{"n_layer": 8, "n_kv_head": 6, "vocab_size": 1024, "norm": "layernorm", "norm_eps": 1e-05, "rope_base": 10000.0, "bias": "all", "init_std_qkv": 0.0442, "lr_mult_qkv": 0.4, "lr_mult_up": 1.22, "beta1": 0.9, "schedule": "wsd", "decay_shape": "cos", "batch_tokens": 32768}
Each number is 128 + 32 x the weight over its row's rms, rounded and kept within 0 to 255. Layers, rows and columns count from 0. Numbers have three digits each. The size before them is the row's rms in percent of the matrix's.

# layer 4 attention query, 192x128, rms 0.0453, rows 0-25, columns 0-127
097:147122132144125134188146134060145097118146154156149063120100080129147131089161142056144070140147097061140180153117201137084116137120201114095091112084100142104157102168165149112093143095097108061106162151111131174107139144118079148162101133111127135092135143105142157116158135108182096132178192146094143098130094105168118133153127121084137100159208125084092084077162167145140101103170
138:095089135117064147135133092093087071116192148164125176175132115120128040151174092104170081089130111106107153150156133128139132136123174098174129093125150128162155139127145133164105199152132148148080116149151095153088089122132149123087115070074147122132130115124150122097149085131131102071139178132115102128138162141118111060170180090112087156102145121144137119190191204201167156135105
211:122090182094068153152119157112066101097174123155091171158147124168101105133159134095111105151152116118107090162141117146095147137121133101151168106154094108086153174167152145110090171104108099131093139175196121138114126057142070130092156123084115172172095076149115169130082102177093144162088110181184086107132150152133095076149163082119121160080113113171164117177164163119185143108078
126:109146080171187116098103113151135130179057150092196076082114138101161150119082107165143170097129132135119165095117158102172126149128098160108088149096163150167092098092106106160182077168160145145143096084090116088124134182131158150150099146143159093103132146125136098098175131066140129143164119086087164148137125094113185200119095179155140097173159126082084145091097075135090140124174
100:105160159124098139137116142108125106147142144190159183129088146146179099165104067099124106129108132082079135173149048119141141155142200159140156101149147178143158150157154126167130126120123129154162090124136119100163090104080118111094089163096167109095147135085130089099151093105131098047100094100118087126155103115144062086082213093064099162092163138103150123113198127169150125109093
089:164183096132194111125117130119131162127124133104153128066056098131186124129095136107120106140087154131166172148100124092149096121155103149097136163161112129163110094112106168117176122083106133126181129096062149118135129162108204087203133181190117117090172175041155108128108175096096121080091173123153088153121091084132097139073135162093135128130140106111139134067085152116108092117152
070:090179095162071096134143120105157106153128158113155113137135128108158107132110109142132103118139137061103182150139150122163120151119130115098114099104147179186119079084133146174175120154137183143115108140106136195146126202143200135153099099170141084099150178131124092120188136103169123078123151039048161140105114132118139107113131161098122144188142111103090122068140156178081163197139
070:159109134132119129067075113126125174160116132120161118109081088135130133162126100119159172099133129140119115075068145165114142107120068167156140148081157122128158146127102110171112070114160131146162089130135088054149104093099083141084151154140166199103039116120151141148138151130155126196141124147150150141163107128137084134099084112165125084131157173107117146234119061122133130040137
098:095127163102093164153147152107021119142109135157179120132109129156158065092115188095167086107096080095149182076108149171167151132159139129104137183153156092145089161120086060231110138090113085142133074106182124061119141153111069122089141113137128153171135154104155100072112132119122171178117111125113095135109153119111169151148128108180125120121141118109150099121131111161138114114166
081:107156128148138181127105149115165162154123100109098144090083087152155129103217154081077170116116125172133081112115166105121150141148108140087136163107114108144148169131158062085117125053135111112153142120083179167097203054103142143152190173132135139107134107074139131142127122122107103134114058126154109166132171146150123119135116109155162108168112142145119122048145156079180070082069
080:084084156153128122139113135139113126114151092101101102144128108174202131126130133121139087124138101119057098104084164185138114068228137105158142135146150096132082106153146155166116118160159124155129150101092093178146137103094105115107136087142074133070176154166131134114134178151137130064124110237110114116086159123152105127158086140169131089104210141121105145149155066178161144100120
085:137018095165119149135127118158145080178134077139137082108185094097113150108119121171078086126084089109159118120158164106164141157146162153170093117100162131108134098096081102121158155127155134164082106171166143137130055126112154154118119090112143095053145135125149126073119095122143129156173120125143111103161125114137156119170134100086134098163170152086114096162185088168121222157177
084:130086134156133140109155085078121101113080097108173126115148164123126095151115142140182125158121139109125112108209104156179106133176187104143106136141174100172143149135070114218180118182103135104107140140086144073081139174128154058108106051126135140096135156187141118156197103132136113056107121152095122098096136124104167150105119187119123125126115110111080116130170134168130206140105
080:170119104132115110121174134149107157100087100102140046154155088137114184094136114158115060070165080094087153120185102136127173142098075149112108166137140129146066187135123095150117100116155106142104163134136177097156182144113094088128138062163182123123126127090129145132108137095194162139199072165177098127117175145157120125162113161170155094095139145177138112118126104119199154098100
078:112092128131192188116076153142096086169110089126118115161163105124158116112114141100134100158093113045084136114097154147100143081107146122110103113096194142100092141127101153178154147108140162138121175079094112119148148140156129130118148124197088108116149138054127108095099095078122121154120097147100061117112199135131215160147084123138170076147164143098154066126140084178128163121189
082:063114115119168116147125143055113062120127104117147154155198072121133129130093152163079163077128135111112145071142125128103114139091178125149121162153112096113160085116125146196106107185164157081119148068116136142126069173161144139187153056097103091086103145079132131102190077112141149136177159105095154148102086099121159157161125100157137146117122119131105100103177106098109162184183
089:192111097096145145176108117126104092147094083177138165121127110079139124146106125133162040125081124075095142088140166167161099168149133135104103122138141111151149143115106073094142133074117137151080124108106164089151061162095195097138108162175172110134132147139121088100092131170170164155132124160129070134120149135128114154188180132126129136123117159051145050127133060135170200154126
089:144099147124159160093080110132121161122124067096162110104189156077132178198114155175153171117153105112102124190122088161103149131133105085172109162121131132088145097158162122197139098168165128218169120149151104053129142073104056126089120131123130133143076072145128139131108171108135138206095098153121139129158113153126088129133126132142148157102137137075117156127076068124155141068116
095:065160075148130106213173132129120121099148134141106138096074145100144136168122120152112108128135160146110077139101140116147164165119127117094144083125186132116177149120167125153144153104075171132104104117100207169145161149157165163134151131129074122112061130066111092155131080119112135121116145041133120170103094089132170143094122068116209081149109091148156113110097182149104122203140
089:069129146128144091119157125108166117146177161119126139114110123158132167160116092168122184170205198116164134167118124169091088193149142135102157085150082094092139052158170143144096118149089136130164136129115096134127159137147116111075119192113071127106155114126093127140087151101043115078105161109107173146099126110161115113143154101096103088137158165107139106063103162165113058067128
087:100120103159154163069109139098112114124131145147137075190125143132114134162110113125105120077159105110129171097152102097120139094096146103133092154107179121110137176140108143185093068094177125170087168095077124098182133107162211107172130090110173103061185106162138151089126083092152121107159102103123124114120216109096066113167130149113101132184198130074131101145181139152128146115140
080:144077134097142155103120130143126159104097136150084200154105135141147121048088084073146162135125142155182158114070200165055113127134162110122136114139143120109157136101095135113119103104120148124166147138112101070132113097128123083107133155168099115065104138089148130163116146141143142152198161156131121071135090105132155099137110126107101085148178154155147108202161029053125161082158
083:212130122163125112104157112074145098126145160132112124116057090093141151147113075133122140118143148114146135120096112080147088125129198108040117110175110087140208088136203137083118160155133156132084132115084145140130129163159148145148084132109129124156115152113177183137116125160142149041138160134074153083065112111179138117158134092145133151144130140128120129130111159091081089208080
078:118092158136111124111078114151149161086131135119039116152066089138130152165152073089150162134182128169162116100098177141077102116161105124089134113130077123120127128148128105165115125139107143106158127179127153144132203095144115148088098150113064133161087113125160127195072198167143111105137174178134138169139117122216137078130119104107084116119154136081112175173185111091149103082098
079:134150138151104142144137201069143069197090140148129132127097089156160080168095143151137120114096162051068108113051077098168099097147181138071124093129132120137141119091134137114150134112075141154125138137141155146161102169112201140127125111136142166158121118099133116136125126202167107075096159095100114117097149130127101144144108125093156214149129190046120121117147177124125158182106
092:118144126135172120141160157125061145076089108116131167118134147108115148161165221120119118117090110167055129108224174148168136091080094147080147112133134103161150149116130128134132157026147118174132106104081155132147131147131176128181145146161109178160103130208080135127163076113104135200102138120144075121163128112103105143121135177100136124144131137097161095092107106173109167108104
# layer 4 attention key, 192x128, rms 0.0432, rows 0-24, columns 0-127
117:143150134114145077135121116202142092212115145135141114105122127159133146121152124141144140128109182117141066082151191133186111125184097152130144132142136130125148087171087120113179082121122152088154134156123113135122007142113133139120123168177160144113147157118085069061139217102179062140101137110101142109135139194118132106077114136111127052141092129116146156120094148138124082114130
057:218094198145114190120123075057148118122121112121035134195182165143076134168099114119179130128140080103124117122136090129083137107040154084135142118090120121107112168188130070149114158126090158123158155132151120148153150151145161110158108100110160067137119089114118168164123070166105115150138133184139085124153122131135135103130149131115129093135151151110122078121158148074151162078108
076:156136149130103117145157135107181089116142111178099178173116110126146122138156127151163132137201099102167098102102122149117146182116181059114205138100052148108162119161138143091133141145090102090090137174171130141063144123173104106088099173101136133117095081145087156148131112194126090114142142131089129121136136139120088077104230085097128111120067116126153110138132201100136116169076
046:172108136091132156111082109110078132118103130123149124102129149134051136101062188092120112139059160144129071158102127149122141120131128130131108122147173089146122148145106130087111105122166126139135116083122167126142184086085123108153156062159139139131127116125236142168114122112158157142119079164151103148051134155104141195177041148119133149090108130154176095096121042108158166099127
106:090159087088138137125194131102142137082104122146075136117067118103156116128116127092144117155181105144115131093108097149130181131165106114041107128134159137159108128116162062057107101081143131063144162165163164132076211152110120159155134085154026111173115128143151141130110124120110178165165174112112102134134184125091187113139134137135093172139152172145158100160075117125108149121130
144:108140104132147058128130140197151077155137127158196106089160117145117192095158126112108128124100179153147106122161221119196069130165089163124091159147177133110113097096099126140143060085114147145139114091114077125150074137115086158127112177123118185129169137121124103089155177129165095142131113126121210139125105149110113166115084147127151085087154129131090192097092123160075127122160
147:081142093130155083126105148172107131126121148106210085079157132135136149102121137120102129081064186168137167142163156115176086089174086183125060140128165127147089105075105149178143073133150153142158116083086116107156103127092113140141132130131107157157148166127147098099158137081149133145138114091133180149113115114132166209139059181136131133121176122118108164123085065133044137089156
096:166129159118124164150120135081116160117129081162034182175129139170090107142115143102150095167170102132140088147114127145109159158094174084123154111187086104083180157196162145097120145131075096110106126158138193176099158087132134097118174095107155135127150055167098156131113105150107118151091107190139113113139167150117128077146184097059116156106124093169171085118157145107162122141089
110:183130120084117125110149118158119136122108126181109147156154083111053159130102096100058142133144205158107102112141113175120075101159127112206104104154155203110118126163122196082131138136093140116149143150122149158102053029139126139129141091181144167149127120082209116136107151142139124085136087154132116124163104147143098123115111106095206114129106138093123157153147106105155170165091
092:162149156158129038101139062172180118112200147093081112112088095109154245124133120078109146113102138146157114118152120107120127150157160102143196131160112093120144133080076068118122067150154140121070100164134094148107047146140166123079137130120165107151096132145095135130147173114126149117111170164147111124129107113146135094176201115125087114118137140128155146141088144095094112155170
096:082136120165036133147100106122088103114090106169076140127175105137100149101085116126083126173166135147136101117123103075146156190098111118103123073089125133103107135108100141110120111149150129156171148136092204119143115132194176143168181161143173105109165184148129143127155083153046139157135129092121150150182144171140131136078096162111131109105145104137167073150125168080060190160106
092:171128147179135180090107121065089107147098085137171137184179156167144101131078096081135095200090057114127155230148119152126197170089131187185118097130147108101129190158095109160088156141139153128140130080105119140081118137110131100112155128132159125076134123126177128129142135153135133142117065137146091137136135111109108162130081135109147122123138098114141143155202043109151130131147
103:100103142092111132161102164135064137107123097145118106191147140093124137153059121126076158153130106113132126110093096134131106080088146148126135082114157136132137078098195107062099099110177138188160092096053148147188119122168146116187125092127166139120135155109103156155069117138093191159118082161150147127089131157164159127142053173102155152091143178159112085154170106116170195114140
100:177133129112097138141062142116173102119137143154093196118175124154108142125138140068115193172109118104133121125119104181108136128110144041147110087116124146058087119130150147132111093111100175105190120176116194135110152120177118199134142197123119094120149099070100129143176155117080154124116150144150067150101102133070086131116126112105177093149093145125133171054090151108160133104181
099:153080159188111160146117123137109140139146153126136089056141089160056183128070091131077089134157169128101174103110072136116162157125148117210095107151195161116132161160069134061110166079165082179175141100129111141088150151187144097124149136156146090151107165139195139114117143140094100116145086132148103169122091132088098167156133178159135133093180115126091128141099113106121146117107
088:137089118113106149130115129134115109117160088110132077155127112135072097163040127116110114128104159139099110183155087144104213127118070104120050112112215133115124149100093104141089185114136109153112149180145169144149128121156054118129147097128127165144127168093188129176092069103099164165159068183128160149100192160105117115133087176127098171163099159085133106109105118111143112117126
100:200137115124063134088139164148142179167090146154180122160146163158089094138126105060118140124149129107112124158145104116087163160091140102181147095112168139119144151158129139113111088092117125091135114064085100155084120100149127097129120104084144118075169090103170126116178101060107114081166173135153085122144139110131102078140139173128177092164161142114091188180226156174155158130116
099:150140147195106088151034095120115118110115129155103141097071159186112148159116107123174072171142131123124107102135099163120123159156127121105101105172112078122127151163163126078172106088120097082142159178186166144136152165114069171177119157147183103124091126156134164160119137145166092090111072148066156097096097144160139080084127163118127151101081091139113121138177158124154144050093
107:155143109124187131118135157174116160165169111132148114131138123112137122074111208130090113087110132094096176136120163145158165133099118118163100204143116143184145142116136148073155133121207139164117176143143008146086090170113108081112119108154159109160109148148094069134072124094154161091182128098155090170113137109050123138156132149089080160174126145112133127105121095163097121129158
091:035117095108199091093145121176120147132142114136166118123109118098142132137116092224166064084090107115092137098148133109173221130075114138076125156114095134156169098094122103119176103078121125152101171123139103101149140164127152080110179128192134170148113119117133158070133129128154139145082136081103130108126077126160190147048169133120102151118102130129116127097125177148114156142094
101:138080119109139111170100107094138142122152133074146138104114101149121176162040133113133146117167141146174087139132147185118203159120177176180134067120114084077082080090141114100093190156102152140146141101093168116111123114139109102130189162113112068146118121138079169176137110115053129168106137175138078122122149165077149156111095186164134177111152092152102128171159086110127149098129
091:092126236147164151138123085144154149130086082121129112149109136159049134165175111118126125073105101138112143127123168130164152099116131144163172116068190096092140163187103126084105112143088120164140103064125158128125106131144184101152144122087136184130133093153067166078141092124120139181083139153114149147159171142133100129117136143158127064120128150188093144172112125113112050095069
093:073150108090110120089121156132079206108106129133196120136123187120131108125146196141139131121095158108094175120130161145101149146129079162081190164085146124119144113058074146144083093128072159132116165133136179141135160127112137075116149119131112123108169151135103146119116107071063204182112178114154181198119132143083160156137108145131113147141122106126179131061166127153190123137101
088:094180162193147065153070151091139122153118150116133163136087160136123128124145156154125080099062087091101125095137168095156144160124111128080196134129048103127090094107104136127149079159054145177157152064136156126129072134148165129147110140129159141161166118120062149086161137115124144204100114134113181155147144141179093130070177129141138111089147154151144079105108188118141101126114
095:177100073164065109135113126150063195108120123076136110169127172110120128065135112145071117092171118136163092154143136135140124198140164142112136155156130140162127134142120178145090148087146070109123102072113084156117126110194136104121129118110188153105194142169168101170154115065069151117151146134201112106135077095080141128143163107160161130145170068136130159094140139150130134177084